Each number is 128 + 32 x the weight over its row's rms, rounded and kept within 0 to 255. Layers, rows and columns count from 0. Numbers have three digits each. The size before them is the row's rms in percent of the matrix's.

# layer 6 MLP down (transposed), 1024x256, rms 0.16, rows 228-253, columns 128-255
099:116145116105106153108094074170135066124104110086154122184120129145133109112108146137140129111077147081112152177152148125108104115111129117117058132113115115148143099165140144125111128146192151067087118146128162138180122120186133116099138060114098155130105091118086140139143090154123066125143131111102089167204090121148118097120109186210122084101096146149130123159058139180136194146168
091:136128131160177145105111077123137125170096126134093139123115089149147146180089117122098131128114166108099147126140137097125162136172119101132177161146104157116125108056125110094146178185117135069114110136123096134146096101103177181145151120139126121142108150158173135113141065124166087137131136117110101137105066096129106069199087102103087145141076091099108137099126110046126065141114
098:168119184114089109126132110163127120090107086131136141159126155164111118071132167179112084145114168104115170127132116113131132135131132113107140122223150108119096140083129120161105126149156145172130100122127139196150056149148110105097139113212099108125139144151113173128191059141115177124074181120119111106202064192133151115156138079167161138134144149090123146085120131120139119126104
088:143121136168162134049115075128079124169117120106106149118145149177131101190123150114090121136075182120097142166083127117103164120102077115135134140082189198134110177166150116077091128086100118129102099147084082125142091162127156128165119109132128143146123089103112136176176103150146121160161158168162080112188092147078182048112145165119129173128140129140138123141117122063139120068159
097:121144135127087095093130103167119190104182104139188130120194138112130102117174096099117094181134116145129125155118117108171161128075098075094131088062135114116109117185141128169159067121077148158098115099111082137127121074153128146096117142153092086117121126183078200139155159103149154168126110167165190125129110136155111137158186125145165141136105141076083142174173140151137124119123
104:100096163114090119170191097074176135127135137140139128098102143133138117109216132094154097156192115181103057106131079147137148121112135102138112142200148155106184115122151065119105132130136168122090116154149216126144063118137123148133095112119179108129119087086135167151198122163186078103146138083123118114113097102118144130140107135139159116126186126090119130154146122158162149169096
106:107157060100175103166111083105185099083137174143128159133124100162044152154106086126047136121092089111129142123129079095124129085122110094140081036098118161133109086131137166086120133158203164091142124138109166162117110094148128111074159183070078093149095042153132141133097107110118130156139110149094104183061071166118090131138140112136120122175132111091088084132073139138119123121151
103:119204180094084113125090079134171120126117088141124110103115121167119116098084148065126132101074173111118151158127125081131164142138132188102076098102132128179151100098125121159188143132121169160057106141153137122104108123108101115096080174140136189107177124131168127080125111120117147132170121123101159116097085128126176165114098071156060102152134142102136126115164154070142186145117
097:174155133124114126220111114197141098124185109175153157153102176149063108138103159143148109120139090139099159105080102036158129118136098117145080104112101196191104106153136132097081117092151113188147155169184109230111103185118095188138170182134094122073108166131084134144120159078136167116107144105152150144155163092092102140148122132104128154130130155069147093111148123134031133091156
104:151157100060162103125170165108137206101111148126128123116095093134117150090092110054113109147100067119115127182114101117125159152128054126110174096116074093110104087122134116148090135154093169169123140078079068114145102095147132107087125162158111168147151134123089109130114082137054142091198090128186134151147207112104092095098106160090098152161115059105163120140143200149098087072142
095:103130091149156153157114135082104121129163093151138139115172191170080129067153072124079124173182174133104112093097117158088130099136114108188168132151124136124133165138146112120149186165114127158164184140168149167183127058087129113089116153122128104115205120134136169154115164168133065158089133146143152138160167114117100144140113129065122143131156108108181116151066188121155134136146
096:065132160209173130103098130158100106192124105120117134117175188131121167160137062105092103152137111118146121136105149179148094112129081135110084162149097134111123134113126154064094078108068146059134128175120097086136230124111174125171109146122092168165100128170172122134167143149133093130147137177160112167148130150171165095117130156118100070143095147168041136160133158132080161141116
093:120132139143060170200127140101173140126137167159096103174161140138117141170144179135110123148099100188154160151108071085115129112145138203126110185094059186155086150192114134131151099135120148078056129118116127112099140134130103138096090131111160171109159110105106216107107122112123169119114093156184100050104154123174157109128108164086104098129137130117177129137110096095123202106147
104:155118060174175130160085077136140097118124071121123122097117085170142153167045147172130127085128143164077146138140118058131145204148137091172107139123149088112114166137124151130183126107120121114086127110139130133117107140139121116146166155125120081146090083111104119116145138182092127132071106167069113155106160136158123188105163064161116108142167153130173135074114097092137114079096
103:087092123091119117097149151082128181150097112096167119160118134196113125126115133125176130168162137105144105125143104147167134092104175093133169082103172121086122148190104193115125149135181151124101153135145133095125177083119105056134129105082099173145146113093131120136123137121147118134125064127073112194159069097120169162169148134117149208083120134106115203102125117163151131100049
099:126202202109131149185178118113119203109104093111112097088129102101202151097097098123124088096061134111121128157169120117115126168129121103080104140186114166106120097092074129161166112152118112143121129101134122115129148171131084111160125123074093161136192162132091104224107121175193098123144143139139119153131127178096117086071124088136153116156189095122115167060101133154106127104165
103:117142119163102092125137140085075133077130129077117135157104130188087147131132098149071118127178177112109185158132096161178159204154121123166132129102106140192112152135095168081148121123124118097069114199085201175144053174179146117156183118144101146103140137141103095138164093096158160117158147161125138111122177150140129123118155147128124158074102121185100156121093175061082136123126
101:136137176100079128098092199130125123117206082160091091160165137140120130131124132122156125115132101132109176149094164088170119184113142110192126109154095179053143100125115136145206120097125072110131095162108113104053171170106186173122151148108141151145122150094104113189158110151126121114103104088084173162168087131100155125128065136106072143073142169102152140097138080096097148120051
130:129064121093108106180146135186114164151085147119116186143115168152135128171154160131101063149207107127206122113110132117109121143103209203130083171205152133151137117099141132157163125196114134144080129156117127087122062103129077156176085094158130160119132134095123181135077164126122065178112148169117123075077153142072098172112104158111134104094115111135113100109124159197125088174113
104:107147112134096146185121079170124121120145121142190152182140088098146099130124192081132198125172158136112086138180162048163120120114143153143070123122086161040155119092111147078156178146157126113106110135101105172123123162089165167186174082138146107140102197079132114120143186089137087124076104146100100116196111100158104085091140140121164174067111145148082087116117142146073150154107
123:141152108118167105178186127076092129161122133087130176121152132062109166136124085107115115087093143158123163161136125085091149138154172131160117140071140116099095103129099127085098092126129134122158190173078154171096102114112120159131139183133121154090084127150162111193201101151145168082121120133138159163084122088162164215084143131102101157153116110139128147120164092069136192096115
100:163123192064129110134133061169092095129124176149135109171150039134152097079127163049168170147094096067132142094134171104163095147122140141125101157131102138060143124115101150191079089152089131065178170063104122129150134089138085125137155162122123150116132151071092170137159206133153097135118115126147081165111176140121078130156140132099138115172145053197130098138191155150104122136138
104:151145138121108109157119133118185138130114152155111156146076118122187139157143144065131179077174179128143133126131129155124162117038097161100107115143139143128145073136155172146227114083066123107194136159112122186105152134088116131156153107104162069112136217100140111131149111076154129120148171196092134011131137085115163093148111064144190109111205088120089104168117121131169065133133
105:119140159115149171168165154114125154117032120177128174165145062169097195079146114125116124056100118136091159102178123060112168129120157107109154135155106119142160130168159072162092146126107141143123101146136149120169147184115168104139179117125148150153071105153169120114139150126109106124107129147102132096071090159100154140096104122158116087166101169148085096118110122128176166114126
101:101116119156049095158113081132087142090128075098144105099118110103171146068132132168195116140165084152140139112127164105160127175113131139130108126098121151177134106175137065153127142119171147176105090099110117101097086092107089119154068082107092144146109178076132141149141117123134106214079150089100123085138102149147146146107165084161180099189133136138127061104170092069112154149125
109:108149109116116128142128109232111094084126152164127114034135147149071182125125116103096156092089105088144146194071146155181167135128130102171147140129124144166132186113121113114142137148109134096120210148141127142099062078138181143127115126189098120122147111169167084119136153071100137081046092111121076152150177138160162127111152096078151096118163096109149052157113049156150201062080
# layer 6 MLP up, 1024x256, rms 0.159, rows 229-253, columns 128-255
092:078102129122129081116120118116098091157105213134139140185113101149067141120133150127172129138111113127204110099153111119144099166117159103114109126064132116180148127179056134094126070122105052147123081136091151122153128061088131106093116159114084114125101162095170066077137122148132115089125155111128135165133131138139127144097164136159152128118182138119162102167112128173090121164154
094:147103086118094097111162166122145125172126107108134159138144146152086078140167115111084146121079117162151209110125130105131146074087170168076108075085125095107164105083102135127095152115107147153123144095100133118109099162177119124106126117084215145141184115093046177173146154093165144146099141132126166118112131117162142150123140189122106144089114161192146100118091134103077176136150
101:137105154123138126139159062151173119151092133091088108164159139061129113089160127141079155066133129155110169163144146095154123071137155164105114087080125134129162121099072147200075093103092133117086163129163126075195086108107106155104128130118143115120134207094145153149122080131103170145102146092098129112113113122138140148137154066087138080149124117185121118161084147128101077178142
097:141150087163125133105176126105118098158146158125087135144198137145095124125069115107147173117148129171189182041116098162124136122085128140056166149099082113170156117126163126167082174114101150102160161155115104140171114140115101136134108118148167184139122119086078084111133088148136124166117132112108174169239146071112191131116105138152148064133196098170143147168152091117149147133174
098:128123108130127137158122155154119051122142140126171146165113136118138118140108094110152087079136117176119103113100104108043093099151122074103123130107179127148129137126095079135122114122117087123145124090098162175118129145083133133072141138106120155087115134164221163182115122123085094123123164103151062131180120152086143122074101132153103103144106176081115160148107099110138104120106
101:099132081094161127092124114029149161205113150198120114110127140155089137109148125134114094134128111161066086112099078053116077181152137148108124175135136118143151154200120112082121197134173159105154131152134141166045206126123088117103142103148118106108075101122153107114219147113118184122158085137146123135096149204071213098140154108126104116113169145148131154129138133144141134134093
103:186137115157127187150105141130128149066170118109098102094197106097173099143117064139129129064140141118129123060142098110144136103097107170139143136104131174106154147157150191122175186134128087151067130089130082132172094143152145173152068153123163112126091129171068095111035137119119145102141097172111120158107145095066149154136112124167161131137122092140074123128140048147097184131161
105:142061128123093156073115118131095145140121146135096103149140107132145162091116081110115129095096144133177131183111074095130110119135117144105094127109113140107090116024011084121162157136135157146148119108066165102144172160107179086084100130094125115118118112136163102135125094160149138085161120125104141174163103157161108152112091092146097090149131104072090146206177070118161140170114
104:117125133109130126111153178107133147164181130110090142186064104102114183116114155161104134096143134148167172159126137167155137132119132177104167082101149075170133093166187175118104113124155112149120118070124116173152161129168094176109138197100085146152158089187169127116169102067116142105131086143114116094085111110107078181087098189101088155187113177112103145126174147163046118134094
101:111090161088095131080097157124130164141146161132162130180151138105126066133060126192089068099123069139116119094073092057140108141159131107142162141129149100103159057131183139128172097064171129082101192143153219130105119144108098147135123059115154154138122054137114117105132081128140121124122139107077075107103149110147124126125106134138095131149096045149132134130129168102135061122124
106:141147176204153083145083180098044166123147118081139195152159133087166080120183112098145137139177157164106156081119129122134105163098156136136176115119092140167181124101154187135103138169174146132138155150083149113153067148141125135135119160127104130096102158106167109147145062147131097111099168113127127137109075118113117141125130106154154119134171131139105221129143116063121125110136
096:103173159111113111141099134110125095093097117065087207166126156144119157142186113197104177143173135083144111107158138117088146063104112076121104123098086113133125160142131135148070164138106149158124205062146079179133159126085087133080153145122163127112145118180169193133160158106120062159146115153114115163138108148163161139100204103150065119065177106121177120137114113189103176181138
098:178106101128093157153118160120131181143120090105147082113106133144098106151169116138150145127100140120157100082150161190111086211131141088161153089209180116145161140134097152088158123153152143129094145113115066133111130131086175113139099121157068109154105096168187156111131096079144135152163120083058147131111112119127154084096147143067090140171147097185092100124136139140110098096147
098:099139170127131166104156147183113122108165176161174194089138123126089106110130088149056157114145124080129113118128120134101172138120106167109140161179166175172134173182160155135121122145116095068092145157107072183166113131084111181081154122110122145142139174088132091123120138074105170173100134145118140077113143127152135076139139157079122131176174121161147146112154086169131177120101
105:123130053145161084143117149114124195118176133080104090093130128173115133140149119141087135147194085114095156119130158192146137125106078142083072165154118131073134078146128082114042110163137097197099133099136164123147111074134129108063139143129165158115198124128142125149139137144120161121133110108129108094086131105161122108114107102158173137180118139145122118157094174142124109125169
094:143161127183129111160075081118147107143091204136063099104131094097125113101132112050194123105164128142156163131096128170190164138090086117191185183099113138082099073093154098143156118132119175134188112139193074068162131089121107128145166058139102080147109140172103148095094129123093076091121167143122150109144131098150139111113127069129155102165122099120121123172122117089110088143134
106:140141120136091126110138155138124174146165110149117081125130104110089121153127128151099116148137106124121174118206097188170149106134157147164095121153135101106137159135159142149141115129144098087047086067115094098160155144184170102097120120077128093105148091137221147110097093143138119134133225144154077209152160104122146186191104125153149156112121173100082211083126174123126146114124
108:143189092100118103077091095123143140112057133095121117150132138112172106104130154157184111096140117152167124151131138089113144188140086140099103099147084069140124089079118136192080118175119152122140126121161199074096116160127130178232069117112111110106157106110088131147129124128101135093107110142119112116153137083119139085097150090168132115122152102132073187108096084153117153037188
101:163147084205072152110150116100175160108145150145146147104101082099054142121157140158130097139191078124150171138146172190154111237115183093157090113136082171061122128136195156097142105095116160086102181080083077118132151107076091095092114115087097137138124161093073141095126079183114105105143135160114176099169121125116141109160124101105140081122139102174103180165156065128116123109150
091:108146100132178134131098131154100105130166156111178115112152158158155132159156137193186125133088181151138141162123102111148125133126124176064124091150131182126103203101092100143149128110175155130100127088114087089133120162092175105130131161165153141102125165127194151103121129174090180135120123110116156075096109166110101071146174151121098158066148114127072134115145148124130142114110
099:169172146116142110114081168139163174155137173087131161176100076118145151158141170150050120094159094106126236165097165146165139022175101106128118089076137136156096133103135144110072204121138130148173050146140093152138155172073195140092127092144076132158122153082133136093128133140183136092120153128157101136133156117137138078131134102123170113156156195166142114177116187143178113104117
096:151149093105095080118147094091154098149121199090110107161126099150142089102139049144132167077157085129044106133124140159135122172159118070130217121157159173131133112164161061098118103126070121176117057090093090139110170084127106119154118094102122143133149139179181189114136191102106171092154111115162075181098096150145113125060134135147134124128065102121162091121121102121129140106128
088:095127064185097114135076129112151096105121152155101160157119186090158068190110175132099139131087087090128174116109137131089121073154183167144099080093085144096144155109074127129159106147139129166114152143084128086107147095136080150110125160150063085090117187088137108103113109157136149122145129095112150131206115132153134105111150146145144177076128143102073131117115159115064054138104
104:089136094114108137138122111140156136083129169153149148211135142115188070140131118094066128110095131144068117120148172153105149118109165125075121096095205076102098211127129171132112178050076088107153101192047148068101116151118156080146126176169083100117147126062145134113122136161153132146066151086179106171111160140145160194133175170109148076080160156124121165106115178122121194120164
098:209066118115137145085130092126215120119137152097142142108130113117106157103139181146098115147137140116144129107108122123111121131129132097159160126155098121103140027101105121134121136166127132108166084074123125139130094155108100119125130115091114103114148151076097184136147067149121145145107108147118153165128109164169117163195166128114149081163121080085144155162141141123093092119173